Part of a small language model's weights: LayerNorm before each block, a variant of Muon for these matrices.
Each number is 128 + 24 x the weight over its row's rms, rounded and kept within 0 to 255. Layers, rows and columns count from 0. Numbers have three digits each. The size before them is the row's rms in percent of the matrix's.

# q: layer 12 attention query, 512x256, rms 0.0843, rows 0-95, columns 128-159
# k: layer 12 attention key, 512x256, rms 0.0843, rows 0-95, columns 128-159
# v: layer 12 attention value, 512x256, rms 0.102, rows 0-83, columns 128-159
# o: layer 12 attention output (transposed), 512x256, rms 0.128, rows 0-83, columns 128-159
q0 094:115143108139126125116146122113127140141113107094111139173137125077164141136092150086174108117114
k0 083:112161148151109113160141120133128153170138121174103112146122127094149143150137152116180144153108
q1 077:163123144118152199111138142079174158132121097121161143187133133160137143138120145142111125139099
k1 077:145115105142111148151085114132109137128138073107139146130148082162143117128157067131135109181096
q2 085:156132122145124113137136072152116107083116149119151116103125104146132139095157099138170121084152
k2 090:161054179091083116114108172138135135089134101117098178106142139155165127104119144148114131123164
q3 091:147137100159127134135131070129095129109117114136155071063136158157078148099148090155140117153145
k3 084:140100131101114173128125125116143121102122164116083124085106124150144118144094095149081130163166
q4 088:084147108127113144112149115144098113145081134147141104120118093139119122123109116108130149121110
k4 088:107070118138136126139111123104111112096089115123121120112118085132131109156076174085160159126127
q5 087:165117108116117151144123118132187115133126175085107123100171145137147093126117159108114087121146
k5 086:117090100130160142113122173098119157142109123132141173138130152144096134113157091105128062159113
q6 101:155124147130127122170108121125113127139130114090163107131185140171116109138132149129131155116145
k6 107:112061113095112111110134150072121124120138131186152130111121126124134118125158123128171121092096
q7 094:097153086099143111141107127075155094133144101174100152120117131104133155122075125139106103165151
k7 085:130150136127116089155150090164097134144116116112096128173129129128140089106113118111110115155138
q8 097:130143152139160119101152132117118116142111094168104132150104185143110136140145155121114108128146
k8 102:176115114147137156134122088116133119119129108147126127125128147150114130150121113143143112118155
q9 087:157144134185118154112129102123137129150107137104110163162163094154131094126145148121130124130130
k9 103:143092106127106123146135162104099146149114133130125110166116075119160104118144114114151115139102
q10 103:136145138162112162099137126138115149153133092098124167117134094152130085150147155099156161155138
k10 108:111139144145097108174129157128123107137103096119129099119149150146142154117140145112124149104110
q11 100:125145137165164124116124184133122132133113131121128137117161104129183164108123131172140151110177
k11 105:118144114163179089141101160101097132135136151083134123097117162156157179104162141135099150121169
q12 102:076142105134138114111150109096136150108119089063100126140129123150124125137100116108134123160156
k12 103:123101120133141122131089110134105120115132095108105143103122147144137161109084091128131164103087
q13 103:113119104135160129111117125103120134133150150123147133178172094079148125134088148153123137112179
k13 103:103167070145133147099124117147136151112139180112104132142134131128131128132111108150100146101134
q14 103:132177150119101134117103126115138149157076099128190140143157142112133061125151100128165147168179
k14 102:148147125146096107149075130135128145137145150171120177191154145099166113161101110126144121139100
q15 108:120107093148125119083123136156149114120120114098149128111149155142110140121190144096095104179133
k15 104:125089129148108132165131126157140124144097115122129121051171120075102137152140124057132144163149
q16 103:102150141153139088092151124149084160115139106116113134095140151155116174143131088174112146111143
k16 101:147129156159135110122119133119127108095140098143130113133131132141145120147125105164119133115141
q17 108:143135108113102102137142124113102133174150091128116139131120098132132113108159113136094095139140
k17 108:118154134118102158113122133111117145112147155100139125125156099114141162133120093099078158101132
q18 105:137123115147095118107142133079127119135137126092081151096136173134112145115096145152129082151129
k18 098:146145131148127109126099135118122141136155137134080149151111091105149151112131156122150077155110
q19 105:110116130131148136111137143147156177156119116133131151076123151157099116103115125117113144129122
k19 103:112080115124152141125142130198127141124120144197168120091143138136131084105129113107137143158098
q20 101:103122141123161118126077152134103098098151136177135151163114161163164124195126126154140134106159
k20 098:189097129139138148122114103119114103107150115153140153160107143129143126149158114137112126129175
q21 100:118132133164139155128126159120166080142112101101112125117146106136143118144123160148148150125139
k21 098:122075117150121118138122149090091145098123094124178138103130130149134178114125079117131108146113
q22 110:138117135104121100153152117121144127120132167105119133181137087156110136123113173174123127108140
k22 106:173146122094092128190167121068116144143147135128139142170103101122079113174130155148111114117125
q23 100:119117141122158103134105169121144133107130104127118124130153156114137122125124153118114191122126
k23 100:078160117125100131098136093123098142127120146112121106118138145153141121108134180159132106154128
q24 106:081104104162117139116128147101146074152125147132097128132122126114160132147078118125153140144129
k24 106:112146158167112125140124097134171090077120173134071116123148151156113175118105108103111153140114
q25 105:157158162097128175106136105153165094118139148107144107138147119148147116107108145146154129073124
k25 096:134120146128151095122122173133155123167145109167090106135108128155143108110151127133171107091102
q26 103:123107118074120109149140113125124156145130172118107119098123102153098098098099109109133148127147
k26 108:116123097126122110103133152100107198111126136104094151129112138144149134096128092121177118122133
q27 100:105148114133103124112131084114139131098107151122157138147147116136093145147141140078122118157136
k27 098:140117132175131169102088129116130142119115085082137088105155097107102133116114071111139147109127
q28 102:126122108120129079116188150096149155175147129099124117144148114114144131120093103183102102147118
k28 103:115098136176127149057098119112136114117132091120106147185117138141133101121129153096112165124143
q29 101:140114119122112115161141072122145132100143090123117127092121132158097162158131157136107111131124
k29 101:133094118087137161105159110104140144123114149159106165160125118123116079164127123176122128079106
q30 102:107104190132113115098140137133122102102090132113163153130139141128158173094191107140115106108107
k30 102:106119200113092140116128125146118091101126104130161134123150115101121121181153147094144106137099
q31 107:143122124076123167167088102121132127118126107123121108134128124095130074108148107158127138137178
k31 099:108154166124124114082135102163099093134095118122110128120139112126175098142112133113097149147133
v0 104:162109147158167127141151137128166185123124156110130122122096109118173142093117122133156124153117
o0 101:094136098117095149142130164165156083156131103142114142118113119185085137150124171134128152168130
v1 096:163142113133134144144134134160161132101127161125127108135125105083103087115107165100138161121152
o1 105:089119140150139094131134135092108128165156102113087098096115124165158125140143135114084103123126
v2 095:107134136093094083167146114131130129141130109140130143165143112141149124153138163123150132120147
o2 097:152120089176158144093143135136116094179134126146119147145146130129119120110119103113072113103130
v3 103:061166112136124089123099086132125124134164118123154140080172121124113120155153086107117144115145
o3 100:162115161119109123097183164161126129118110093097095108146123113111142157122137138162112096138144
v4 097:138173180160160118128145136163084109123127066179133103107120170169128078121167139118138100097134
o4 094:119052109162109154102151108096149128158152158095147134130130127070157138113095104124130128110142
v5 098:104106114113151138153120110155139134115085118121113134110136122119159143113165128062081108105133
o5 091:150147148181126118093163120107098096079138151133128131143111102112119096106101156137160152157121
v6 099:113111093143110093108121159138138100139127101087172124158118132129136157120085133194135120112126
o6 096:134113110121145143155100150119125178108095162165113123090121124137129096118123133078123118158165
v7 098:133106093109141149141101174143121133089151159132130102109138137139174119114145082120130150111120
o7 097:137144177177145134103144132139148113105111111142113158118153145092130151138079142103165145155131
v8 105:157169183089153106127119128149125180116141102159137114107120113127105145165142164143138177163115
o8 103:086121122142109116113129145077138102153090132152136151142133149136117114090127130098097117089164
v9 097:163141118135103086123140129121145132106127158107141135120139127118150103135143157164103076148167
o9 095:115125129137118117104133138134139135122139129127153128123173116154128146115105115076143115109114
v10 100:142159200106153161099183111118145128136108096105100152158129121119092126123158095097115106158089
o10 099:131117105154084146130127143152121123105168142127174107123149087127136112140132124139144181064146
v11 096:162093124108149123125116095104146104131136149139097176097145149135173151124087161092179111107105
o11 099:117121140130113106148129093134125140106134130173148114107106136121072107131162127130113129167157
v12 100:139116129129056139161153123135119155111122122142115139113115137157124091143152149098111165120167
o12 097:140117162103156144141106135117103112131103130135134173135164155114150180126123104127164106170166
v13 107:148111114144171139121152124122132145125130085124123140077126165115122109184129146153159126131130
o13 100:091089106115096138143145123124157091134162154137118128140083102159105137098068135129116099143143
v14 100:103147121116148161135101103128157113144139184128125157090113127100123120129150066156051134124149
o14 099:152091140137113095136121171162142125157131087131144153120151123100151173125103152128135132122119
v15 104:121108146158113169101115102092138103182114108142100107105130132152132116129124106129147100125120
o15 103:130101127147130146160098152147138161089154129084132140146106140099143130114121136167149128125163
v16 106:142105145124084096135180120105123144134121162146127119151132138124115150176138151118175097136121
o16 101:150133160126157137141123140145108116137183129153162138106109146108171092087141074144133163151136
v17 099:148113129124140137155128143100119126087113070159152123069126135095133147114142165146132115151126
o17 098:110099104104142146137141154160155144172149120116102142184099134144117139135120108125140111121190
v18 103:127162122134136145120095172091168153166138143124145141130147143127085129089108140126167152158108
o18 097:128090094137118126112161146148168116120111112097126130157103101119108180134153132113136119087118
v19 106:088126126114121071155116143135107070199140130117111129120107142108141128140096117138106127141103
o19 100:129118100120128161104126135128167167089102127126123127100145121107101109119139105149183120106174
v20 105:137099096145127103140161137119155112121149125184169116076162173170137111105177132113141095092156
o20 105:139167149125103115088114150124118147134087171100079127104123078130112148104117100100174113131117
v21 101:141104182112110140144125105143117129161112133097127135110085092154096122108123145099111119074126
o21 098:125147123065096109114144126088127147139133100170129155168151163126142109133162144129083118168150
v22 101:080149154160110156171090118124125157120150146107116139129135139178139177144162119138106119135134
o22 095:149116118107138128105154128140141101148135127114196101114149134092140115111092108132174139144133
v23 097:104159118160167123086102110129128130118118132158130144135141133122111086116067167120122102142148
o23 097:133086136140111144139148126126132116122144130090149079130077150124107158096176108163115157133127
v24 098:116159136162121116106131118164153125135130111079064139113131153119137102113138128130103152102129
o24 099:127119136151139133111113132102107145122110110158122098125140127113120139105123137140129154105112
v25 098:133125161112127108120113097107149134115132150138155142123094119093104114116111111091131114146124
o25 100:122152115088100126144138136175122122129143112140105119139136125141101155152140142157150122132113
v26 104:138128150090122133151128138139164110123107137154151142139138149119078118101126096114098125132091
o26 101:123162147116114132132088136094128141132143139137162122106128067119166149142121158162142139116135
v27 102:161106143141098100123143113131133084094115167111111141147080121092151132098123153110124110118149
o27 104:136174116132177165119127122114136139123140074150103125099162108164110129160155105084136159144127
v28 103:064163142176114129119115086118115145127171112104090143141099137128123123082101123140093134115097
o28 099:131079114157132123113123133129103097133136134132170123130140094144154123139173139125122115116166
v29 102:129119114143146134151140139112147089146098160093112161135124091108172133108121116114121136140147
o29 101:101086103105126150097134140137130163091165101146136119119132144118112115142130137163101151159118
v30 100:160145123103134156147122093135156114167116140094126162157121113125113112131125093124161164132160
o30 096:112165149114099116097132161123112135098128143158139146140135136154121132138112129131130090122141
v31 095:167131123085168108138126106130142083147150132127147147126140176112113116162142151155142097113129
o31 091:074149102139123113135168131128130147131142110144097103078131102102111129133116130107116127188125
q32 090:148113129123157142144147091118150118102141129127112161109120099171120129126169125100140125155137
k32 099:106112127133118118156128094112137130130122131123173118145117147150130139127132164117136123115166
q33 103:160138119185134085156121145103108152140139115140080108142088142136120092160114173131088100140150
k33 091:128097137119091160085154118120133129138127128082138143137095139092116108096123154153119088083152
q34 091:098104149102083151137109123112123102159086157101140122077133100116122139110130082120156139115125
k34 085:131080161145143098115181110135100175102149161143170155146134098104130117099097130169125147128144
q35 094:078105116120184135128150061123124129151117165131157115113112142138107112150169156107110099124096
k35 103:156136078105121164120135130123108154113104103140088163139110120125118131126077120138110153135116
q36 087:109116107105109139111131131094148093144115143124134122069114138151076154141161146077103126137170
k36 096:097140112149146108084114114152138162141100134125121128135102128113126143145078125152117127137111
q37 091:076106104092139154103122089109148114116129128118154107110149150168082124100148160107133127158080
k37 089:146134114108172079105115113111133124150155150083130137165109156107150138153101130159144164117109
q38 083:089128123112107140147128102110146133145141122140162125103155117173101171139130140108112124135106
k38 102:116109088145120123080122099151114123153164148111095130127140113123092153151105094150151155088100
q39 082:089080148120148120128135109122154154135081152136158082152104100163108105139112146100137134164129
k39 087:100168104116119084153150189119147130106112141153149147134189145119080118145133088094162085110129
q40 080:110105124112145117123106141132084118096156120110109133129123149101120129162097151182118109143158
k40 111:150113126147146143116155140121124093118153118167158087101125110086159099121166126135135121110146
q41 088:162151108102117125099125104160092117114128178127138128129101120129127141146127115174150152102148
k41 092:130113160103155141115169093147139156125147123128127137113137117124108122142138109161125150150153
q42 097:114133166124098099178132161146130095118138180147084169143096102072140108128113085140123123133135
k42 094:145130117158145074132147141154119140125126141121115170118099126109097113139114135108148137114129
q43 105:144151100141140162142121120134130116077154120096113095143157127107100111111125135118118197103119
k43 117:102129104116102123106125132091119147155155119113115147109121129103165129074086108117108125119127
q44 114:146093124152129133156160132134150136126174134161144122119123186096156145114119099108132174109143
k44 112:086132122088108116174142146110076149163148100148109092134097145174126130127143142144136135130116
q45 104:118142139148122148094106190152151154136098167152144105140118125141107123099158168128122139125118
k45 106:097149095103086145120082095116126109135143124089114114141142105130128174139105100115129110092114
q46 105:149101172136117084152138140158127115113131152130092095083148113168134130138162073107180123112112
k46 100:113150133125080127110189135148136142140159110195156135161105158137102164148136121090128104107147
q47 107:146103102136144146123131147137125085105121134121168120119151131154098137149155144184141134097145
k47 103:115150143112121110118092192124104152130161143169156153131109128078126164118128125131136094094118
q48 106:132156109137150110149127119130110134100162152093087157132141128114144087129108128162112117136127
k48 103:132108127152136101112169110130095159090103109138123072108081126141159131141152147100107107164117
q49 109:147149148113111125123132089146208133069113091116164125147137136122122119127125119157144185171171
k49 110:107120098181082146125127068163142107123135107097111102135133153121142177124138142147105116108149
q50 106:109150095126171101102136167134158137151190129167132154114095153149140116141136138111097150154115
k50 103:146100110144140161094114141126120086125135113141153107148126107164097112165141158088090152105097
q51 105:137125132155130102143082128139128142146083114159098127102125090084144164090115132120143144122182
k51 106:113146127128142146140086097135117121191086170148106142143101138149162133116118136129171124129114
q52 107:123142139157136093120094119142124153116159101123158146140108162115138138124119157091148129107156
k52 109:103150143117158142113126137168159109132109107108107104135111147108112110125103108124109098129095
q53 100:122125131123141139164105139125167143085152160092158104132105106148137119130165170078092133123135
k53 102:110156107104134148121117109133132154147140119163108129098122072126109121121122139160149103099156
q54 115:126101122119125159121149108089117158139082099122120151101149127151133081128113133140132077109099
k54 106:134152143124128102132122125088186120134162122119139118111104148153074137093131129119124138137139
q55 108:139119156117109093130121134114127138121125147116121108084116164114106121155143164096121140162124
k55 098:149094095136131127116122137096123139139139111124130094122156092114116121180135100089166149125129
q56 102:101141134107105125080155143177089169113120135091111152110131107139137145103092139142126119134118
k56 099:100142134130140127106103105081136146136122157160124089122127120160137127131162161132160102139099
q57 110:141142157123125099162083164115118153094143152175117115162114146143107118110099141123081183137068
k57 109:140110137120062136131127108116134111136140131124126138126100121139134153111158136084125136101132
q58 109:121146151116108143138140117115151105156139103114153113139123111125143106133139125112098153167093
k58 101:102158131130092104115087166160156140126146139136158130152137140167141160129174112078086122096123
q59 103:136066140150134150141140120145158121152143168129115131127085165120160112134155143084164125134108
k59 100:126125099076132127139098193161079110160094117157123145127148111091108159155162131117105135151103
q60 109:150110120125111109131122147095143125083116153112158063123136112135073152105142166146152114136140
k60 108:167116146116109136159086120108117152094127164122129164134136132099101072171159134113101153135104
q61 110:110143154140158146120136119155120116155104124136112112137100084120127088107113146133132176144099
k61 106:107141115135115151122112173123159125143139115119129090122113167173146125144110101132114160108117
q62 109:106127095124108109168124126107119110104128118128127121123144200163110128123138146105151092155100
k62 107:132149172109149138102147128118160153142142135131158187120106102123173126117106183168094125135085
q63 103:113141127168136139119107120087118174116093144152162085149146095178126152111159126141165132128141
k63 104:153124114118113112152107131153113131126095173064145144147192158112136123111176118100148133148123
v32 104:135135100122104131119106110124115112124160091140067125152126134087141108144156114144122142099160
o32 101:100113144090119165146143102124133152123102129134153138162140110196118112136087140123123115132140
v33 101:147151138134139084165147123118148081178099117162119139123128103083089151117123104152164140134087
o33 103:077105078103142120120140119118110135120082154111126133152124135110143145137165135138113117116076
v34 093:150151116116126142137137139149105119075081198115117143086091132137124121170146110127118113133120
o34 099:116132124123122115102141139141134109175154096130158119167186143109109127150150167131143111108090
v35 100:157134077108126148137144151140083126137143117101134114132109113127131096084154134111136137164138
o35 103:105124131130128107115109137130143128122109138145142126098128159057148126127134120140111144114103
v36 092:154085116125145150137107083091104131093137134120163113128141113124121151182107089102101159153161
o36 092:124108163183089095112129170145134146133118106129126121166186117142146121118166190131145121147147
v37 096:051149119126113109139160101158155101116152140157144141110143134103116116139106116147118133160142
o37 100:164137123143151145091137114166120110097134171122091156149144088146131130086131074162133127146153
v38 099:098147126125061135117144139131122153133140128094113086173123145114091125143169140127121102099121
o38 099:112107134140156094136094154098099145101153103148146103133113126133129128128118117124132103147109
v39 092:141107110115141123162121094095140165133090152114111174107168124135130142132149140110164138122130
o39 098:127119086108101119121136170139127155118118113119140098111098150133113109169128152091084134100152
v40 101:129164163137145132153155143159141150101112123172126109108082103076133085149087106156114147136154
o40 101:164121096163143137124143087106093098145113127090108119154139153147131140103148113117130155089120
v41 090:117141116121145115110088139099086118115167154120124126141146137097146121123106117135162157153163
o41 096:122070116170128124121142127154161129137084116112094087123117159127118151143135122135128188121110
v42 093:150098145095085128086138116117148086102118126133127143102116092124185141151149135116113136145139
o42 095:138140120103184137164129094113141153151172127137089103102132127129153136139107117122128148120153
v43 102:149135115110122126153107085113142160135140143094120136133124126141150131118146125111150118119114
o43 100:121144174150140152082136099138134149106118127128145109109125115100149134102149105135114140138096
v44 103:131091124143166139119118122145093111121168131143162171142140142113144180151139093188095126158080
o44 104:125118123130116087125121153071121136111105141123135130124157137106102147129090109110176134104152
v45 098:146130113154112109151166147144118126072138123125148102083108127116159129167101148107107144157123
o45 102:155115137129112142150130102151095111146104118164120095177139125138132133084166110080161125135115
v46 092:131132079172101132068117093144134156160115123125118093125146085145142146117133159137095163107120
o46 100:132129122113131131130116126090178123093122119159092165145106116110110121130111134111142101126131
v47 096:120103141135151120113142166079119108116086143146128130128170154088153122113089137130149152169089
o47 097:129176092125120131118153106141137171138118068098135134105089113159112079113096111111112126094147
v48 102:134158127099117097156150133126104114096141147087171117172134158109144133138138147122110149140158
o48 105:132083142109130147120096132141131138127087109171123179162078148172131115152091121109141155149184
v49 096:141115119169163171132154145135129135175135093146102116126081109132145158118087130110130145112133
o49 099:140142118133163124133160158109167145099109134132191124143121132156090113138148151145076139159112
v50 101:110118132123157158088135109066159135131092167107110182139157134156130109148125138184146130138108
o50 098:150142153105128152167130140178159125130104090124136092145103131081082118157135125144131106137128
v51 100:129130138109138102142118116146072132064140147145155146126137115095129095142143094125158133092130
o51 098:134142123101114076145158122162163120217094115075165140114110152160111180146131100126157091114159
v52 099:122111091149080112160129087110178160132120120103135082136117135144147123124120155086147162142116
o52 102:130135161123148132120083147152113073103098108126144123117124133100124115135133125162142116146136
v53 099:148140131115124141131105097113118164113121086060141158144128155102119114160141122128133183102167
o53 102:099121142145140145133122113122138152111138154166133134138118158141126095168107165081132120133142
v54 097:129120147084123137155161098159135101175179119125117099104111159149111133126135136131085152132135
o54 098:114118121139130117110125164137112120103143126099116127142084157120135135121129119120166110117144
v55 097:115140123057149150072148163101131168092114154122131135125157121140138133132098163156166096158109
o55 097:166109132151111099162078174127109142130166155134137167130102147150142121115146140121094164109119
v56 100:108137116193113100131150148171097128128183032139123110125150095132159176118105154154143097128091
o56 101:124119115125171160123158069111132153171067168083128104054131138135082112115083107105127142135104
v57 097:132108122120135116137129156107119068097137193145157168113144089158150138122157089134140133188119
o57 097:113084141111141123091151124136145162155135119123114090148134123100130150117097092125121118129137
v58 094:087108135139111168128156087137093106142158154138124067113148150164125142093120117132115103130105
o58 093:144178145102110145140153142140129132132093120111116131122070138096145155116119125096175090119119
v59 097:107153143093151120114103113104109110174159160136141107140083134132155139104099133113104107122139
o59 102:102163161161120136127147080114111136100102076138129156132102077147108121118099111129143123124159
v60 091:104124133147129126107132112107068100103123084135106162157081133111107065132150143115148117142171
o60 093:099148107150082133134103140140167122124116145151145169121172095135098137197108149100120154130120
v61 089:128109111199108155106127142160154140149169173108109156145092152137149132106179122100150167148110
o61 093:126117165122178107140133168047137162117124112153130120127108149140171146097089148137163107106137
v62 097:110126150140078145131085109078152099110165115134121093093113160115146139143083155102140115138119
o62 102:115118138161142129090111136120115161165125138134112173101134091152087189144112125103122132185126
v63 094:163125168116118111136109129133167116126154141115064156096156182158131107123087148125167106123131
o63 095:152125116128143145137115132125108132148134107099179111144111130092144150127178162137133143142149
q64 056:110151140140129157138094148126140097105136149171155110128113109122128129152148119129097153156145
k64 053:148116142118126125084133137178142130145107154147114137145129106094165109128085129099141084174073
q65 050:163150080161129144143144139152096154092116103157098151119126119139133115169140154121138150122156
k65 060:126132135123120161112147168109132130144116123146135146187100141133140093079165098095146160137115
q66 064:148144147116096131119136089166167141135175109136074116108135099149156155107131128171109141090079
k66 065:139147159110110125106144132074186122147102096127104162144110073108144129129103149094108111155167
q67 061:137186162144140112113088082106141166135090159091130084134133153136124082138086147116167140095136
k67 058:112127110184130143126112093115120109163108163105157150113125149167103119125061116127129133144148
q68 072:142082110189083134169124156151087117141073154112120115138089165092134143123129166070142098146124
k68 065:054127113130115136103126134102118134126126161105120101121108122128115141133083113148140123129140
q69 066:090129116122096133143106085103132092149137128127125113115150120146145176115144132169135123096151
k69 069:165119069124132129137151165121116146135149176139087107136138102114136088117116106103144141143117
q70 078:127113140124111126162130110137102100151103148129102165098137101153159159107145136187172097115133
k70 077:161150096118126118089123119128117128146168084138115151116108108158139132121154119094136099118149
q71 084:109117120100157155132157119130119109111161174136109153096139140106134107171126119121110132131107
k71 081:127127194130137138115127116125111139129089094115156147102090136130109148144155135124112135109143
q72 086:142143117120071135143117155141107161142077115140131136118113121136120155132143170135142112111136
k72 091:138127142134087134097097120161089134134179102138140152079112138140129143091145163140138136105121
q73 097:097152103073173125148156103094145129119110163138140128145101145103112100139092100106140124154128
k73 119:125115152138086137119136134149126129142109108153162159082080106151131150141167192111099134122144
q74 128:163080126116159150141146123104135106104102153129135064145137131149113110111126138133121128121133
k74 131:131083150160136126112139126162127131116173122143128083144171109101095106118121120107096082163083
q75 127:105096105127133086137131154131109132136088138145131170135159129115125098114148128151162125090154
k75 123:141122097101145149132124106131135139151153169151128126137104136093098118105125103100141115120109
q76 124:156141109101111135119153131138136122099151116128108129099125125156103142116105126095124115094137
k76 125:127133082133103123155149115146156131100129131150134150143144142153151143138079115120128159122109
q77 132:145104122138106123122101136110104125177139126094148149140084114130113149152218154130131134126132
k77 129:116141085138112138192160154113123079153105141093141099100153150154130164118146149149102100127140
q78 134:117131131158139108085147115129131116104125203100120093142117146134134116134081142141137129145133
k78 136:141157113120141150125144109117077110103105141091115114131125110117126129162111154162157139121119
q79 126:132136112115151155135115101149153123158095106138121122167167123130133142126165117105124126115158
k79 125:107105121073088138128100108110159151141085080170141127126121143115145099116164122129153128130119
q80 133:137069180111132137131083149132103110107155166144145106143097176134156130106118079124141137134142
k80 132:121136132120156101140125171102159139132127112127132163100124145139112163122124123101159129151110
q81 132:087148107140127079126136112120130154114119132098122127133122146140117120156077128143141102107092
k81 132:110130141153136129146117096100135153134099090122134116055140145074132114139090123129149119101099
q82 133:175161118149111143162112159078149134087086140137144132114114191098146163102158140158129169144092
k82 132:152123102104111113115116147120094130134116119138101116142132138152137121116100148144158105101112
q83 124:132078107124131117134155125135150153163145127122153112165124106138142139136115146102106096115131
k83 129:146123110115099149136120144143142136128197127116103108142140141107112147134125135127093141144122
q84 120:103105111133172121118119087143151151130118137133101137113158142188078108169102109129141102122151
k84 126:115100098110144127128111074159118130134104109127114099077142121125115134121117085129103104137135
q85 132:081099107138090120150102138134096130126143093157104092156165140103135149108140116159126171170099
k85 134:112091133145086116122134135126093152129097138124134105116152147129131107130157121128110166132127
q86 136:102125141129119114126133161126145122144085131088155124156140132108126079136155119136133072164125
k86 129:111118143132143094086093129123143120151136151098117142127098171140102125142128139152122151140127
q87 136:130141131129157099116133107161117128114129118131139116118159131176157143092093124096113156113093
k87 134:143164133110121133108112120129133117122119105066172083126119160134129120102135141105106127097097
q88 143:174138116139105108159086170096193119168115158148107129164083145130096148101134125127165139133137
k88 140:159145080147136139146124138150157122137105108136130104086135126121125138183135176160165117111094
q89 136:131113149119109118141098150121115101100124148117125092135095112155145090102136140166154190123106
k89 137:128120130127112137154118131130114128117139183136140111139158133116152157079167109182110137136133
q90 133:169168145135110093095116120123145160125092070117157114141186146156105126155133121139098119138097
k90 132:135152124132171083113105124136147118122114116139119145100100112157097101141147167188124151158160
q91 131:138128109147178119132147166151110139130161175092108105147112120109124132129134124071086134114123
k91 129:090150102174141112112116137135124156158125135134157108141114146129129145098112114128126146153098
q92 139:138146117179120152138147087165120125165130139147141175148109141140137156149160175152142100079176
k92 132:124136095174137161133102128183136121105139150138179122137130138082142157174127122148095079123153
q93 130:129138168164131126071160128097149165114149098146130136125181120126172125118137104144117115099146
k93 131:182123144147126147140080143129147156103159132179158147160124104079126109132125095134094117143143
q94 131:162100108136151124118131104069126162121131156104117127108146118091100130075117149092121126162148
k94 128:130105130149150128122137080143161119099165090122144140155113138110106118120142141118152138162117
q95 127:154102126097158101087107113141129151167105133078105100101091106102142120121133143119125097168118
k95 127:126104129123146138106114122142134150167114116146136083093101153138113136122111141133112138141170
v64 109:131109131128156112151113115099089112156137103119123116122145111121145061147095154143117134110121
o64 111:106112123165135067133152124136137142095137163087150145145163121160157130130133122127085119108088
v65 109:151102126090096207130110152111115136165095114112120160148136157129099170110139101123122124113121
o65 111:125148133101123110141186099108156076149090080083137154149106124162114106150161132129097084110119
v66 110:149094099096130129168127145152104127143169101096157124150131104120126142123125094120112165156124
o66 109:146140148104128138120131124130100153158167155163166107130090124118115086152126123154115156157163
v67 107:141158131169084163117165119093134161122110124142112135151077135134117141139144149094118159139145
o67 109:139150135144107105173111120167134128159143120147135112077123108116094138133105132091143135150114
v68 111:151066155129108103148148173128142118114138108146116141148095168157157109177155122087145151130108
o68 108:081135132133112157171133155122143114117094182099189129134142132116121133132146099136125157122107
v69 109:067153156125111131140140114123191105108123076109131169111120135137144109100151111146177157109124
o69 107:147105111207123108138090090118130159127133133100146100075118097134108126128140121099119108139148
v70 118:124098120145147106131126117132142123144130116157150134100115133127136144114143149153051095172096
o70 111:115159114176161128129124156140174107058155103152183173124128129188125155160130118116120120151112
v71 112:124109116150109182092127144127159114167095106113131133110131136124150093101137140108148159122126
o71 106:113127121121153132096153132154110153103149123112142101117139145091105147115162150094088139075115
v72 113:127136063133114110112097102111135128124126145133114113135139135166169130116138151123128101113145
o72 111:100108114130163085114125119125160091134115110084160113139149150118101149137142124190081153161155
v73 105:163148152192112143133141106111106134151146140117136126146162082142144139110089109123137095104099
o73 106:094157133127124114111125105153165126123126116130117153167161107081105119183157103091202149203139
v74 107:120126122144131117130118153127191150124069132091125126136114110122174158161124132109082100123106
o74 108:143093124120155104133092135170128121127153132099109162161119120133100127107195113148115102163111
v75 104:114159113135114105100157118077164094182117118118128172113152118085101132180108157161132131128115
o75 109:154095139124102132158133092101159147127118117150137158125130142148142128091152111117106131149086
v76 107:163120198107146130164179163119115127112145124142150192129161084169121117128172122085123075129121
o76 105:160119113138162142088135142110128141112111121113149110114130126154132120124091108131108130099126
v77 109:122121162144149111082123114108161149150151164125131126095150113124165111143123112159133120133131
o77 113:124149116136173141142148077070073124170116142124174133147109128126111124110131118153117120142086
v78 112:130141116119112108119104109078139144144162139183146102127174167133139103099153188067090154138144
o78 107:148100129137152171164133117119085144149139111133119140127136132149107118144120178088121128117159
v79 109:169130140132109138132151080110137140129115127129132129122152141188137117130119125103139120115155
o79 107:131125104121141109137151115135117149120097130106103109123111158154100115096100178103111114112132
v80 106:106105156162110122156083103109140137125150148157170157130056178119125140172126138073085140121144
o80 107:121128099103124087093135109106116109182128099117110123115120124128121192174083113119128101147122
v81 109:133137136133150097104143144105176140154139149090135129122194132079135133138122115112149133104107
o81 108:155102117139137145185120105112113140132154123085156141168103111118131135097161129166120104167141
v82 106:102141104109141129104144172122185091152121139115107117115128119162112135109134140131141123102138
o82 107:162096123135126158142078137099163159126107118155080093141131107145103104132137138093101137181141
v83 110:153186116147161108145146130102139173132139134103081131141124119151173125112113125145158133147122
o83 109:118125131172106115153132161115097171085157110177155099136141122110152144103168093126126140164144